Part of a small language model's weights: 9 layers.
Each number is 128 + 24 x the weight over the matrix's rms, rounded and kept within 0 to 255. Layers, rows and columns count from 0. Numbers have three digits each.

# layer 6 MLP down (transposed), 448x160, rms 0.078, rows 364-447, columns 128-159
129144123136126183102126146085101173141134126139128152111157093108155137150131116143122122121097
129159132111115127152127129143096137109135149100129122114132138113124067092176144169139116135122
090117111146084116161162171161136134129132144148101125128141145140130140129172081095111111132128
129087124108145149155131109112091135090146174129140137117135135090142128101119170149144117116115
162136133112156102117114152113072095157161140126128166108103135132158147143161126175146143118157
108176143159129141122154122157144116149067138078153142120146105131149123166127129161126152130127
123159159146143120173112103149148104142156116154101082148116108143123141151106137140127134136135
130185110123142104139147140118172144126121157118127123111117130096077137172114123147114100115096
156124153131135124123123152109139135111145121101105145097104108142108114152146134127138134173095
130095130097132141115120138130169135146152114145155101127092117107151155149100146118144153134143
134143099131147102142122127079078129097100146172105044145098176105134146129156143129161086145147
094120162129121148094125147106108143129071076118132117123127154145133140195094141156142157111134
128138174155154141148152148138094130110107154137145120119131110131097150136111112086098209126111
094130094103122147139102152151099166149131144121104115122128118129175125124149170132116140147130
103163133163125177154140134074105147111094094160139128087151101145113116131141193156135083089134
126093110113074154163142058150146106127130126122143151132084132115117164100141103087136093124161
099156116120173137155112120165125120122107084126141101094132166106133117161128130110104094119118
130124149118130150133120120121112142131155081147155127102104085140132127143149110154135129121128
145123082136106134168127118145149137096177141129118141143164142109136087138150097120173155169058
151101136146140156134122132110113120129144115123106117164150099163137133112088128101109142147104
115098120140152112128108157136147126112143134132108125119162130147162182141128133120081118099107
081150118142147080153085180127123178158090147124136124134122090125124136114139173110099130130114
112128095127133110140127097088176120128123178146134116124145111149104130159112075159118119132073
151144092144125169121127114116138153129076153155140100127110141133087124127116121157132121137133
185098131116145134124139105151084096111136129110123180123087107131153135108091111121100108142122
178134092136123158149130143098107132089117082123144144139104125112118091119067119128146105134180
109103116134091109126129166125104148133143121131107138102161118126110156137124139158140125117135
128120143118130130125106160127161115152112158177151165153199099135145106126139172130078102130165
118149158089157168126154148178108096146135177134142107163106111110121176143114169158134089125134
121088129140174136119130169137100131176149093139123134132097139116126168123128113152107196125109
086121129132138166125110081127140152127141142142115138139121125143073132140158152115106105141144
156133198149118148119160112169138121151119113096099114149138113123121148087082132146090112112152
109172104122120146105099092140120160119120113155129128150105103106117118154128145122148156092104
132116123132143116110151142144107118141127136115128132161132143128118111127130113125116168133132
146147134087106112116154135127149122153129094123120109118126151132149102072138159128180139108104
138142145118147113182096147147133114125084168128117134102156182157117092120121171123099180155168
117119123138132137091116123088110135108117157147103143137118118145115154073106146148134125120116
145153120127107159082139119074133139142145128117111115142152148138122132133160106119113127098124
134142125146141130088077158117120124177120146133120105105082118134135118074123165135085140123114
165137120138094144113129129124115103122143074133150086102182140125106166120139137084145148151161
120116138132123143123140159164151138081116156104146156121119115155147176143109103111094156120143
142183121127189130140131143133149097124109113118096119131131111094112107144139116121099119069110
126111146104146127091111150152177141131121167172101135159120135118133094131157089120143125114145
140081108145098134127146116078056137163125138129114119125111172136164096085162093140148116124168
121145145135150128114162100113111121122112090143119112137143143084153148133151188130133127148120
104143096161140174130129121134121075114111132112154170145129129103122164134131117148178139118112
162082123117102175142152135170114125138136163107155089138078136138140144109192090138187182118159
102142119099067141151157134138150109146156116145119130122155162122138116106123119128149151128140
123120109094145103143107138032136109124142153108088116111125083134137120140124122180156139120112
135100141105151132193132115164143126067165124147166143148125162179119122098130117143184119123136
140159119138095134092152116095130149121149176145132118158136119117150160106128097114101138133111
155122115129149122104166127193139108134141153151130125155100116133174184116096141116098106136144
091174143155126132121148108083195090120128083145134132123185090151123107128161110146154158088106
165114125113120077135111180107087134156157114139131161152159080152119155097106161124148108107062
062144119143153153147132138106100144115117144103152106133100166143109170088091143119071131117161
136136163149102112124142138147120110166139083121123156124144164123108099077151046144158122150158
119166116085117138127126155130144122099150098086081102148168125117125126086153103148131129114124
170071058096124127112114120127109164095105130136115135095064153122119140119137116107113113122115
137166156096177170123126125128137149137135145149137133123167101091160143146125122131123152090125
086143143131119093155146132095155103106166073143096129151120140109141140095133110099137143139156
111186145132138093145127127129166130107133112151080117126146149102111144134109108169140085081140
121124148147124078153103183168087122115138168125138130101161124117114163143132097143118126094173
099086121122125150135112116180121142148118110129141114091110130123127111141119145126133154112124
146130126122133166135124101132153131155118098122137159099110094133131120127131143122126165133106
096183103120135123111121111078124138115103123103107109129144133119119143132146140138092097110124
121160171123085135122155158114116122131118119126158121101126131139111122120152138116106127107101
122121122132142102117109092108107118128140144116102129139139204121083112123202118097128082168157
107088158115111112135146157172157131134155111120119124145122127095133138171124116195110149139125
105112158121168188139083122143134109152119116108141137135180166124131187125142120124157138099143
083112145132148143144162126136178135119159122133072141147139141163084138110126119155148096168141
111125092088075106173095107094125135118155096136121109120122142115120119138132111096134098090112
129127085089156131125106136105142143111130149133141064155137125121095156081143155082167124105136
127119157151112122154165143137162139102112176106115070132133138191104143113119130128174094139150
123153122135082087139152152163090120113107156109128130114084130159157106165129113158153152118134
096149146148108107121134110134122110127094125106166161155090171119135099164123121135136143121166
161141140142115083158123157128136149141134151123147113147147093097182156169111160143145103129146
126148079126079117157152143176110108139096131124136153131122129129135163150136146125118116182147
133101129156114126119113110177121108148126105129124131136139111149079113096130109115094117154114
141137129115127096097137138136150148134090132173137140129166170161140128083118165162154139101115
116141115144144064162121141133124132151097132097081076123107139131146118115087151135136094085137
125110139149111110134121122116121157131141120192109111123128112139104161089121136137119121125107
131120144170116096113167124117111138105132126141155153160126120082144128130115154130136160131115
115089176131113144148149136116134137174098111163129116173128114149150111125141091149099166109135
165116112119147071149086167157146103109159124096136120145106085105137133129092116153118120130107
# layer 6 MLP gate, 448x160, rms 0.0767, rows 365-447, columns 128-159
130116154131151135110110107079111108138175147123097116103127161080133149163121119093134111109139
131140123118110162093117122133125173117110107140129128168150118134139156111123153116106128158067
116129110150123097102109143151134118101116150135120120137137114091153134172139100112167143091110
126116116141134122113128140126206121103152136135106113126149130125175130131108065101096111140133
108092142113140097147057112134172130099137106086154163154120088171099121147137112145105122116145
162148079071117145091120135094177138106117148112135138072137133126163131138157145142096128122099
122125133112106132152115119076092100136121125101141160089165083156140164136125119108114115118079
135164116138103135146113145099127135114117083109146069148121135098154109168122115130153114086165
108110091140131072121122118125131147109124108155163088138119127106132103125115087166120135122103
133137124100146152122106114150100121099141119146123106143129110136129120160132145139098110122088
147129109096128134118106132146137059111128161125109110130156139105142138064153143110115125127141
136148168131134084177112119095114143114160159104100120148159118143094180143137113089135123091080
122108118132124101100075135103121152154158132182120133131154116120111125137127178135119135115084
117141126114145133131130097153129128100153120129117112142187119133141086145141081120094093089122
115132123111157165150104123094122118103123142115126141162147116143097095126080092123191110099137
097097120126142136093135120126113109101122119094183128092104167120197174115151128151095123118106
109149131112125114151130152108122140093141113089126123120098133110137091114126116136152172136138
127129184126153153115123128090087111128130139171144125109146158147107092146132142122091095129093
079137132133103133117119157136142156123100145127119092140164110141102120119108109152167172098097
122096084163094141125153131136164159128144081125133162133135164102116136107142103130144113137131
135090146114091155125115163096140134106117158138079117152171108145126097131133120107136154153095
074091134157144132136100134112151125114133136159126117144150122124110132195074072115086160150122
140077089112133110101130156138127130086199098132150119107154126094131142119119091137128105145109
128143111085160108123112118130174114133106112121162143152107161126108135135088175128124140109111
106100122135115136146094064107169145138192142126115149147127102137121131136140131083118103124122
094108140127107077129127100117102112107136124101104115130149118107108097144132112149111132110093
126128123144062099118124138142089132131143104122110108104096161134104177164117081112145135150145
118088131147121094133094134135159169146138114111080118155206155129099160161164111108124144088115
139158150125136115147154128131123137116102126115111130144104137127147155111126134152110109125150
087109140117073160133139113128133152096119128127113145120121155090123137158124152138118138102141
141162151084125126145062131111138130154137090103104120133142077159150143175126141133120123112129
120088124160158147102063128141134149124143153108187088135147087125108119135109116156145122126107
117118143102101108126121140121137122116150130134145158137159138097117144119099128114127120169081
121112147141110121123136144154120111074094125152097122071096185167148109114150121117121105104082
088130141156128095132085147115102161152171112124134150124153106172132115141152121090098121158125
096116103125106157100132149160128112133114103132134090133115097104111116147158117145104141119126
130105170112108153119129137158154131111154148139137089114162140114075138115119158091101133127062
142116150114119104133113148130119167130130102121103171103169129139135103186177092115126123208063
148119164126102132151097154103136112151136127119129096125148142168091144144167112144119105144109
119122128152123091129111163178161109115128098090132148131145116103147112115083112149125115121133
123156117121108136136117121154137096134099117134173124123125108093126123119126093102144109126135
143090122123109149115110124115104079114173136173114143096150155128146122209143144106107118172121
148105077086092121116134150120127143122165127121082111138108140116119118106083110126092108115141
161120100093152161151088123099110096130135133097157098117110087147148137155125137121142126139120
081098160138116087104129117149144143106146127112087071116135174137108124135139162136091184102114
153128124146109146107114150115121121134149098132114103141134140139106133139171090129090135155124
131141104105125137107114121123111082115110118101116147119125106112167133125146139120128127168142
124097124128145093146082133108118097139150116141084166090153126139104155132100119098139163126110
116117110131115118111089124116098124113117147128134122186136136114189081091103134111112159130121
118099103114146157155153097160132108054118148133141110117119165088160094121110140143105097109173
121111125145110120110125102145114115143146125139143136185126164113130135120149153096144113142144
141107137105128084162099140148157139113110123088117125144110104123154121149105123121165109123124
091154165151128129119107133138140108140182146111121145117109167168098100123122118156158139124164
150100132113114154142136117113141137089149137153076115139149134133140069144105149092179135146108
132128124129126153161144165168198150091119155116108133110133111144131144158123137109101086127071
135121081117131165099108166145132104134139105094134117131137144078117120115082090168119145139120
080112085113137157125133089107132134121126137117169135139122122071122127151124111146103087159133
185138143085170127160122133129121130111165063066159140101111100080156132113087119087150153092150
116150122111082162154099122137129179131121104149080090134136100134100140141106117189138141099099
100147145124109084131113133141183110122107133160098111141141140116130135156131124126140111071131
113128115150148189159110114122117113151142138144105121154156117134126139150129106147119083091090
171138128137120122142106150186125151101128150119180122137110107088139136160139094170120115128105
095096114135124098109136111146168134106138117116126110136097140089132129109139149162111106079156
133113139150106136094125152105125128143142143175108114122172138167140117138125109129128143161118
141138092117127162102109113086131153136130138144170096140144112107158131163113118120165100158126
125150154116125128106138126140122126132116121098116123147108161167125121105119151160101091131157
139093120104113148098113160138112167146118114135136132104137126135153121148122150104118197130125
184147099114114107140115166103142114107152092140106125120141119136131115118109125149089158134068
105137137122161151151125130081109097115158138102130137142157108129132113125145135117116153144132
141098100107116117119109124131143139131130114120112152150150128148120137119121095114126104104101
117102151114125137160136177087096110121107132098078156118131186123125095137099120144099121138180
104144107108163128109108150139119104123177088193162126123129103126118091105163166175121104158106
147123134163098111147114092156163126103155142157148144158133107099119126096179111119083088122113
105084156133159135126134120122094134085127155097126150134097134114135106120141118133124113111100
094088158118120137152162154137122152138129114129139095160125144156171132145139082141089161125105
150159107111135141125101154106163147128154126156096119148184126135125126101150105099128161094118
099108125118142067113121091160148101138127080139149123089181113149096118109106140127114154098140
126129090147162105149126125107105178116133158108175128105133155110191151123130120130177121112140
134111158103121134130106155087102117138199113145157092095124119103128113099142118147152114129142
110094114073163133145117097138111126100118130111130138108122136123156147130125091096119153119116
114119127113105110100111110136143133131127174113128133126104099139154136170139124121137108113155
112127120081142153134113134109136157092135106141183129122130152111163109090135156130074131107136
137121112112150167153131156089138081147167086169166126107128126107167122132147107102139152077125
# layer 6 MLP up, 448x160, rms 0.0794, rows 365-447, columns 128-159
146114120097088109178127151116095105133133140101142113114099115081107102096156130169130132112098
102144133114076150124151140134156132142142096101155139121127170103115089089137087101104130149169
126132129133102109133135118115170165147115111127108163126170138151123152138146069131100154133138
136144103133088155155100094103176148148121122098190094106098095119128181090098133113167134142106
128114122107134139085057111104099144117138084087154116098129121156092112138105134129123140109089
146106136082156142102146163134131131099094106142158128143148144113125109110102103117125138130129
129136161126127138155125169160147090110131079094098148133106109139130155131103099152098133111137
162145071163125108115123115123118151116142155116162083097145100118128103105174117128122139147136
120116123093087186124137106123142148143139152093169114109154136112111183095131138123130130119100
149138105086092146184134134089095164129113122133110158106124171128147131149156105139130129143136
102161112136127133131149153170145157098126095137130103161093165109089146109130142099117125123128
152152171151083128154141109158102113158167088146139162158150098112129180136158102122086139126088
134181147115135104122108107132115115118109129090112139125195087149150113153126145152103156134070
168154141131137130096094141089141170155134122117102157092156122135127123133079145147134086124137
100161126098157126123087189134156138130126149134124145152173113117143140167104157159102124109131
110170111124127123135089155129159095086136146134188129113114123133119111100118137132104132172117
114132104141150119114157111094135122114110138089158109108105116135142116094114147169132183188134
134169097116153152119160141140157116090126186100156119123105136125139132104119105131087118152116
130097155133112124145103115103133125144134099105117090107142150119100136176132100162134119105136
121148157152150131084127145140134098143178116121136132114097135108090126131117073177123144167129
120139133138135111105157122147102098171122127105123171132121186155079107114158082138122138152131
123136132116096117127126147112104170151099145136107135137131130146083163102146122085125144141097
100168150157151108144091108135180124130105095117129158133120147129111125135122103111174107162141
128162164199120090120096099130125127121107145121114097112142130164154089133131134111114115127134
118079125149168097151156147181138136131141140099146157121132155147138107125155122154125155152137
169139150130111103133079156126092122103070188093130132098154166140111115102143140141151106110103
133093088133097163121184133134119133137083109130128149160105112121105131140082096063179153095141
100125108083109129120152113109102108093095159133081095167130118128171121135163131116146125133079
119157104139105104118096106118149116113115147102110146141146126108136114146122153129143106084118
126109148108120155131128152126076114119133089109134130140107127105173108140136138137126149129125
116065078112091098123138147165120135095110128137141141169106141114124163161081155134081074096114
114171114146113174156114120091127151114141130118146129148083109090148113182150130119151160154148
128123144142131147136150120114123137095136127147108101122152126090115134137129120137103138112184
115120137203166092134082102114157085119133132133108128158091141120139102143096111108109118111134
141106129104131173095142122107178081126148168095122097071163121133152135155209154132131109136118
089115115135133141117151108135153166124140121156162112123091143112179129167135171130105139112146
123123101138122158121118148113121141147164126155176094126148134118135170110139096137114121180121
102191134117142147170112109116117093150134165155157127135111070155139185102098139100124152144135
079129066140126120162126136134158108092098114133074110155140173106130119093116121142117110160146
152113124133084101092094164132110107168143126124094121123140103157188135125129178125128109120130
124133136139167162162132173133161127116126163105124156132116119090127104137195114125156163085125
144098100107142095130140110080150126082146128140118095091091143116119110143153132138125143123079
192111073094107125124098101172158123108151156135133175111134109114091129119111108097134134165129
103122165190140170089143150128108176128113148127134101109166102184114129121103132131160147110143
122096087122142149115154095119162164093135109130097161092124162113106090098110112126122145126144
117128119120135148143149118183148129134122123100132121115136158111086080103104143159135167162078
129129102146119141119205078140114171091118122184120115112136132109116108106150119120141091089117
124173152132096167116110092084108097127137164150107146111125145162120136120101120142098093111131
102150084116175130095120150080142135124141095120130109167137135097158163104190125131133108126095
122104113138150101137118151155095132117114130104163090075102113169115089108121113158141122163112
124127163155098153113099146074137152113149120105127132139118161124100084149128124113123099099150
142114121181114138147146115098125160090095134127154125144192080115132136159096123148107133128142
098115091159114140173166111144134144091130103080098114100124148112124114113150080161103138144152
116082131127118103114122103134125094133135125157120134150106154119139143137119122141139065098114
131064150137109142164105138145106122109093107162093147129142155111128167148109164148089106127140
126090110124130147150104104148142133136144133116089201144103138146118124114106123116114119090125
130135130119132140109114130141106130132167149159140095140149108134099096130118126114063090120137
136144082105139137146149123107089127125124175087143100137114067198186180116164094143132124109110
159162132096150094075105150145139134130108169072146131121122100134158113150141135115186104124135
115131102137121122151125131116111159127128137096105126114134115146173100157160162135137144140116
133141082125082103107150138158101166119128151114070153127103182137119155165122172129122149122098
137161140133129137112135112126153125158103124123120174135106120144114126130169112090116123157114
121094116142133167115157138122136148130153173136148116135143092106140152118097134151109123080136
100095111138144137161092195121109091119146121122115084133127187097141142157161074111116121137186
143169121137116126123138102094167094134147141144138120133157107141167116157123168113088114130140
143121096115074166180113122113132127107111163136131132154109125064138166160141120112119143140145
106110154108172123145159125086101169131136095108125147097134159160092147143136148106119179122054
159108102145114122170129157132126170157154112126123083110116140117147163114092127158136112156154
170138136102117157125114146131177162127131111129096122118103107130124148161155127126109099069119
099200140136188128134119115142140136092100159128102113124135138149136110094113167180122113127099
100133093136104112107157135135121161122138135156157133107134146130153152148128136125109130082141
151143155127136106119129146124107120135123112133136092073116105130089189133124100131075110132147
098122111126123149131149122145154098127095126166143126209125132119121122124142145141108150165128
142147174108081114150129152066128135128156125148119121158101132097165092105084124092123161092123
100105129096153128104123112127131139127097116115130161121059109128109157106115085134101142131152
138093114119136116141163136126110133106113164145123159095140146121135137143072106129170111109142
081140130095151146132127140107123116104146115114086113098128160117153160141147143131134102077102
149120125149145118159124085126135129166053132125126133085137114130110114146176110152116131146104
140120178093108175108151097105084111128132145120164101099152161106157108128148102123133115152163
102166148182129144096150124148156154148134146101110130153122141156107117115153141126159137144118
095129153124132181088114121134128116103137132092140089120095136142105111115098116204132124130133
077077159154147116146085135131173104083092152149150096121108086140109111123137090091110122147139
140105137107115181162097109144117116096113183130123133188137127140110111144146159122131170163113